config = dict(
    num_attention_heads=4,
    rope_fraction=1.0,
    tie_word_embeddings=False,
    init='normal',
    schedule='wsd',
    max_seq_len=256,
    train_tokens=133100000,
)
Each number is 500 + 50 x the weight over its row's rms, rounded and kept within 0 to 999. Layers, rows and columns count from 0. Numbers have three digits each. The size before them is the row's rms in percent of the matrix's.

# layer 3 MLP down (transposed), 448x128, rms 0.0517, rows 177-202, columns 0-127
107:560394498538421508516421533550441549474582485498499550497389572548534541421585491435507442511498462534547471528505485552460535575384606577430504523569472531573441510522474501395492493455439495459531484515573563491463563478455454541499506500559534504609495523501562527554558463537455503520453439492499549579487440506526409498505424554544432437455498531434629507424523470478440529511488
113:417558513457473514547507505463526541472408578501457467469483491480516540482510584509505502556437558517540477585499506467475499462500526561490490543500408519417456509533555473408513589384529447447431443534595555451464372451450486535529485630555483446519424476607562521531473449590524491479446560493492471461573508533464493431519505547625509393484496442540516484494524381486512543481524
102:440545605497554501464472555539464552489523529503516491433544465513427507510535471560441563463513489489483483411447438475495441490436455552565378523391523522496553522586472532536548454477364419542392460524483509563538422483527418446487498539576429498503495467493522513519431551505576419485548500418337529517447556542471542548509494522595455509490406502480497453490495479534445524473559
101:509578452581546499493549478541511467487501532572553532496499538558437547533497430463483633539593411498538500415541453517478445480427561386539467499521543451419502527485429593451469491455440485461529527500590456548519527379449469504490517400613528532475546477557522500547502578492512461565538478588425498455492489542453489506450487493382472419428493470516508536443573428485568466543482
109:447458538482478436444422557440496473419581514617487505507507364433557504497478485505432578487450500468538467522498518431476529522563526479513498519543575509471447539577428549467494513503433471541464522491523431443583526462501563486498469579484516603438585478519480497503469569518392432596525534446513547555485534612472511518444549329521447542536480508429532447483536558486529457439484
111:557578481514449539505432573501523544534422433466461525482502443460501400546442489496418436422536447494492599615493472466560502489554519433429562498509469531575583459498542591476586449483534545529516463495486557471408453388525504553509466391475495555455440490502546436461435468472555567529503464591417392445502497515429540558453480544551482502480474485513412431546552484538527465529495
103:481479451572517511533475508453490497603570504454493615496444532526492523462558653410503433562479521525481476418428467561464537488429445479456547504567485489454510541466523466494614533497517482536443492486515479524476511613541610457535485508557560512471579449494484464548522586541586554497618536445472525526427475548491524472462518413538531568533477460483564404416585528491593523516517
095:627514545497515528546502469441490479579490520543445529466530490465539508526496497537540491536461457461575531509543542460515527421491590421508492500567428549672480613491519483449516521476485481506431497509455522441517494498448564409461496498486451457412522471579377464511486472503429483479475525472446404379493466481545555527434431516528434517511490514447484415540565544433598389569479
093:580506464473547475395499502490476430587420487528521557531503540523579506506519479468530529485520550569555518525472542492501505431485470437586436455391440605393459418466482506495541576533570405430506455444578495507414535589520502521528515473453480570538556367480570495503545652469502430579488454507521516487472471494461472577442499544518588553537502494538537540466464544548493550478493
098:438497470534521429465550477498550523522466551515593485498565622579484482488461583548501556463490373531553463524472526501520473507439491503574557510598592463438505505504544438440503526424453433519615585522433483474390501479492485447534588501479451499539496538503431485559537541471433552512403444469606569467520523552504506430562515458496546468519499487470609547396512465504508400508530
092:414624452488449555422467436459478592528533546531537479424491526541466431469462578551572532507487585459424510520482501500494497490478513510364455538479507562486546530619526475485457464460471488461426466534527606571591516464556486503543573451547593517525470359396486448553534499522487484509503438493537509520476463548591495544470474556520495540639447428507483468506532445505473506475512
114:428519466546534509549563406514501497583471536489498472496478451490510550561513416555479513498537596515482429562533530508450380512512501504570514423446560477329435539560396569558500462519513602535441544573472505553524490462499475424466445564444564525535464484528518412539391478479457533507570478439525398502444568450463497499529460548437432520490525496503470477463535500414487401508474
104:600491534553520496507417522488490408504458426410554531508595597406593531483529469485451469550509503544489453485479447490428531460534450436466426524581581421496542513506464423459483604490502579497443548546496505509502552506401507507496603552402489547439503553452490498517420490582452428508441478532487509434520552486568472518488485527561449430481548578470424528473547555454591489574539
108:518471486499499542479524589428528552548461492569418598489420524517474454519404500523555490594407529513491585541502490476525605458570418572460456529338468568559453541478535503494479426575431455553492540545484490514504480539461511431482542423552529468454494463562533465422452537535472484513394516573448532536508480509548421502549575503597488475465538509459457443448482480568505498539602
107:462471567609446438557588470453506439589505507425555618542431516434534483542462488475564569556451517529469547546494486472484466415470566397482469551454460513475445478509454471579484449497505454463586473387453535552543535560441498495464489596474501486463521602528526506419429443510469447531432497569523433452459477467485431526511441479463500479509490524449358494506538433485441515465416
092:581486521421570560548460469600475501587639544453538475475587536561546469470517423557451498505521571470549539516502444568466549539519496502441484480434421574455590503487482436574519468508457437551486523480469427484501600499587506577412477538554589507429510427483548454462455455406497466533505472439445451518455436545536497557412498536501494517505456505552478413463473609491493492452527
093:455461474592564523474422501511490473440472532456644566493564442524558556454544466445477566455586467517510400553529517613481572490488440464564546519529543478445449491486474570518514542539444586515505450571538485459460453578446461547547552481381441467493539538502517464458622504497502573543440450472445488495458414491561445521448472436431559431517544546544513492434434506526514424537472
107:614521451489456580466534489422543503439531512502613469484482517537525507499541423502446507517496400551465455458503559471558482560506597525456504508504563441502507548483522494540569514449545450485480434479484559530452463446511463616542491495529435470493528506475482514491490510445447518601463519591543567542500559622523359457487599475396437498453567496490481450544439458625513475568414
104:442473541552471517460512430540450447469418541526515570417533502467540527496540537452529391459415540642434488524508484461546519471599454448429489546471482514459486551498524484529516414478472382429535475408530553559513530515512469504484427498508470479400499380484482597498572465525498541534553407480497506574510463510581592407487556487438509490533574403479543559480511533528416475493466
101:518461408429461513587483614487461442473497509591431418455444488465474534487493489515508520547461544512498510470450493499534485469513538468470574493535572489507512533498591448462478380524439499450560466525429562495496475432550461524487483493553610514498493466562564382547461523569556505429480563435488478500495582506471518493391585467482435601538596514428446465422477585504613445508452
102:496493456492549536534457379520508501451515527410591498509506477589505457518490459560469528518494689489511527525533524582501485493416347452491465502508517517457575560457501510477500529432499421536458434519506486363493474519461591490561524526537492481600629596484537545515497467553503525505417545481523497519433464535506437462483490564482453503499550529479487448460548458584405450537460
105:506535497430465482612497541536450453519480562504448458490570487480456597458516397493515514395590484542452546438566471527456516384496515555580507422534507413467549486525455463565391564529570431529515521532478533434546601524387563527521460450541552512521442518524488634566546466502518449539516468519436464553535523444443457455531537517560489439522497531496426514428460541496490562475439
099:579518417509446460592512469510525464444463566412498447630489475512465501542532527487563551459518398386507489571571492568510417516568600417416467541541534450473468538525428472521482488512566400512522478449500478560526578534517502502478417578458477584410489637505458472405526479487478542530507492452451421522463502475453446574447497476459450531460522502489443501490544539492429457492464
104:538572548518462463422499524467565497568493540534468486449522433469461532371466582474501420482457528527443524501416536418487490501504441462516561424500533487510434497499563395555489647507522454523480553508467474444575479536528576546534492549506492442486581513529561462530465502538525419488556459546538384443530474490493437520466455571563546466498382447485381425509488458485498591590461
096:474530545460491413524545559533506515445544478567485504504464491465402511529423392478441541534484547501537556452570480506491442530488435502457531578508513539366447457547540581603446511418558517597534444548530501507411486509529490478575436505524571526584417513554487553446548462538492438483491508627604446525510550506522468536450447470579546457580448441412517519514437537436481483455505
099:492532594455489517578493449506460528490559484479555483385561487398422401483498563490501523462547381426442482521508461457576517550494434442551517573512494556449529517555486420512521504454463431552559402555552508451573557559489587536522464530545481554477532497464522470444556537532583397524418526533567534526499504541449491406511512490461548442468533459543552471484628517524431542583498
# layer 3 MLP up, 448x128, rms 0.0694, rows 178-202, columns 0-127
113:482482548505473461455456489501501461438558515575487516458546473518514481526435494468500627523625416507413494443578413508562422536458489404505475477508576497493568564500512476444466411576508568521557613460428437507518552569425497502558520433491507531543641500417464467492531533440472473524478443477485529464500533472499520559432516507399532618520451514511479540550502533493410469486596
099:597576519419532552577578518517505519450414546511414558502465571509516528530416514488527499512502566515561499419464538630552452426487519420491452446519475500500569474619533500465465497508447596474580410523491499508586534510435412533590416527548553549466486520503425549528425487490620519561476489558555559474492426489381484494575487530468543520505539503503525444500512572488500489492509
106:440505594469585505571519498395496463447459471509470544537549551542528461518461503562549492497431539470530506548558553604541446456502485451509500369572471485451462447495438548500535474447544522433505532491363528505540512554405551488566556543535490484377493556501548536421462447433461522430473470426484446554562493476513490456484587557474442552485526401502549428511528559561465502453392
113:548528531575572590457515559545500464495485565472531468523552635559409469452526454481560515512481486460485494456544467499549464420463548589402527532466502547472482438476495519467524504452460602450501476475545559522543491639493506474516534450520551486396540465466537533518478464542539599536429508556503522536539483416511534569564501462546497463514532494597490498477454461588666390456466
126:557527517434418547557479514503485553462443431534440476533534489540531377495526508521390541520514439480492528605515439583497454518521545404410546473529421474505607468539594467421519436442504568570520514531491494461509448459365486547432464496551482490468478487514514489510394432438563604511428466542473456502529551551478485446437483548565505474497544448571397454531468512527488451503434
101:608467469634452578521512540448539594442505439572483481562482559460478473556456487571401504497516467514500586570506511523508501560500496458521499516535537444497492402429472549450566501524528443478495450509581422510469571503675500526465579520522498593460460449482533600509458505536502504500502485584473485439431482501495529464613486545572460487502456592452429494484523532508551463566424
094:558515449540447582512585438536518506506551514537484460486472510466550466451534579454438469468503503470579475557463516535462502514550487480427460634539494453430509454481471446471556414419476533549565497438597477468553539489537560491531539488384454447465428475487550554458407505568553457518391408480498554456548573459462437528593499556492465402462570496432519516538489453412444503541427
091:449522595464536512601546566501564484551446561461499458515531516451524544534505459480507469477571549525526454555555522528502498468453577516547474460575449443461490476510467618442576524480575505432542541490516552553571470585502443572410503458489457524443524564492464473567386420456426566450489472445514430498451440441517532425569557622553484617528494568486510461466526550535415494496450
095:587605492484516521541522489458537487545537551437569481480412504587451488478394549492506584457554402587493520472616428392553501442556568506475643560490498557482426414519604499527535537496508415492503550547431528454508536465450541500447557518500380555527508452543468513490448481467456548501467534514477493472580550401536511478480449467481497508434458541476490534476508492462506418549464
093:515520470439547483543450542552488495480445421395460523553611460553430454451469479450516504427507473505444650474555482502515545502514495506485441570537509429577383471499546501505514486475443528483517510427448563559531524499403478538545462450504452408518512531516424500503519461449511404493593533486491568472487614490515411524466472515539501526543422552501417372476462548596573542527545
111:494561439514431436493463438422558485498532514439408535497501483532435484472398500554456513503510621438528496564550637634536525471419457510445446472523593528477489453458516462549461509493427529533523450492503458505524494572474518491610514500479432544417487514459427521445588517549466468491382476496495531493549421588487434488490535420535523464447480509515582486464512481617582535527491
107:543553593411440562535553417542492455474408525474588518469479468504494559473427463586473508431533515497473488518530551524491429463542431563535579449549478545472482501429485565467451470483517484501435463601563495375502464427494527510486486455429608530510537494567573480475535498520506490482576478533448535495491398423451453504478480425444522542530526386508560638543489424560565472463523
112:545495446476533445447489542407519478561514504455574494484553499497506486550557468512536418464516519477512563587495484411494437616496585403466474495531557431449588517495586524470492487558516501557484456457460474487555504543416459493439419463439503542497546448434527537476401572487512471444475479526469521490420621495578571419431445546419425566513528606541536530545595532481530459489566
110:556475572588446529464454511480471454535412466535443457523554374480546429520510476491506563458457504574531559490493481425465489556629498359519512479560399526503581548564600462475582510465443589591467557464530533522515497449488539513429494501521548527568453479451493498600443543474568462455478428585513474512495591496496484546470497502494506506535529511545464515568489566456527388558461
090:493473456548566538515499448510459515506505428534484460550450518503542554595483595583420435574551576516544544436473486592493455560515472471533482557586432485496570437502537423590485550565463519453513507439538538456582482459557526504489538532491561514451443473450385487569407482496490467428485561502495537591553467607424493489506539627462484561468555481491456425490503478579553538564438
090:532470547463484477410575554476510405506463397480466564573519469512594522580597511494538437509474484549523570511470568517350447426600469436554487447555514461442528436410475469564464509490544499509481515517539571498512494504489509509507425485506497467509501549476452592456410403517477531399505479484511446564512555507504553561486454558604466457441473443512460446577586462559500518587488
111:460543537461519544482535540418491507581514497516580468484472525574434487540490502451558409497581446520512456524513554517493480414474556518443568430526507498504516377595517489426586563435543429508483426505480447383513492537441536548559496523537468532534428572433437504515506439405544594398493500444494421516522537509456553516457493513521449493505472486512396540506433582619537515456415
101:406498447482518483455510486477519539510561483455561496545503463598412541500480551418472479472576402584483576504592435459446485458530476487530475506512400519522534433530471463540550472486387502585486449551531460460587543483500512525512560515448477551572381460451575451480518520469447519484577629557512443470572585525506441494511559520558427581585506473484443558500489437597467486509480
107:524555531509569504554559535512493530420396577451466559486444531615507468537547388462499547539516441486489518542542514469524483485420496470439487515526430559487474463475395539492545440470453565528529460521460540536504432363581509502538430500480467628428537542488492558548461534589504493460469579534514523476567521578548533536468387509467463436519463405549545470469443447533550535569574
096:506529490485478496426511467430472423461501484494402514562553504494535481520539506528490553471532519578502502507505484428522529446576440538451436579486494550563377568423458511421483491484576480565534466490524462498517507483501443531412361501492524411513401514456592456454414532517565527525586564456512503448514607479587511499617513544511453550544581440524505570513550408469486495557588
106:477494457538436586470460514426512497441492476520551490563582460484434428458427581480376522517579485518436559518587474462586510503479466526522433389516491454463437569536545589487536470473430621597526566442520538529535438446512427489528481516469472402532487440584551437551468441494488551507437479551484493529549439542509447514511465556539539538562504567472485500466578468432394544509497
099:517505526479544589426514455424499550465403444613409465461549428461521455478526512512465502476511547431471536544532457477484488502575513514458484557509549433566592486510533580570463414476499621474460558542530409475484584470478513583524463513511484345472481534586511481535559531540450507571496556485551496473450501460575498573494527427479531427540533454535492474543395566397479483460453
108:575539529423536520624533542548546467540418520417512503476518536558487579533450501609462522461552499595397465413574553463437461547543480457533533528435441528576551501511502445426451468479471496413480469473512406448524496507466490534479535519467461566406492479545593557530486478382437551518486438492438429409434483567531434512510514521486482535553420409455422500487506457464498463484490
097:444615504544618547512499422486493404497477514425488563539595501488483504450567512447505486491513520583596616444537526447568581453403531537564408550427572515526449478473467511458515481501500520548493483480448607581596451504479518547475569548497512524540544555458514494476491406471443473493541480539488588511546481509504543466486501574446421441486452572478585545484592508590468503503518
098:452462465492499508420525573485449491481445526579508473442467534452472451484518456482632469429551614460510460491504516492528389489476523515411460518494465432518531519453486478404468467474534406454439482485481445379468507433561434476473451491519534486505427509565531552479573439558472538559583435516429575410494582453612515597517584432460507495505517575504447550495483505589480467462452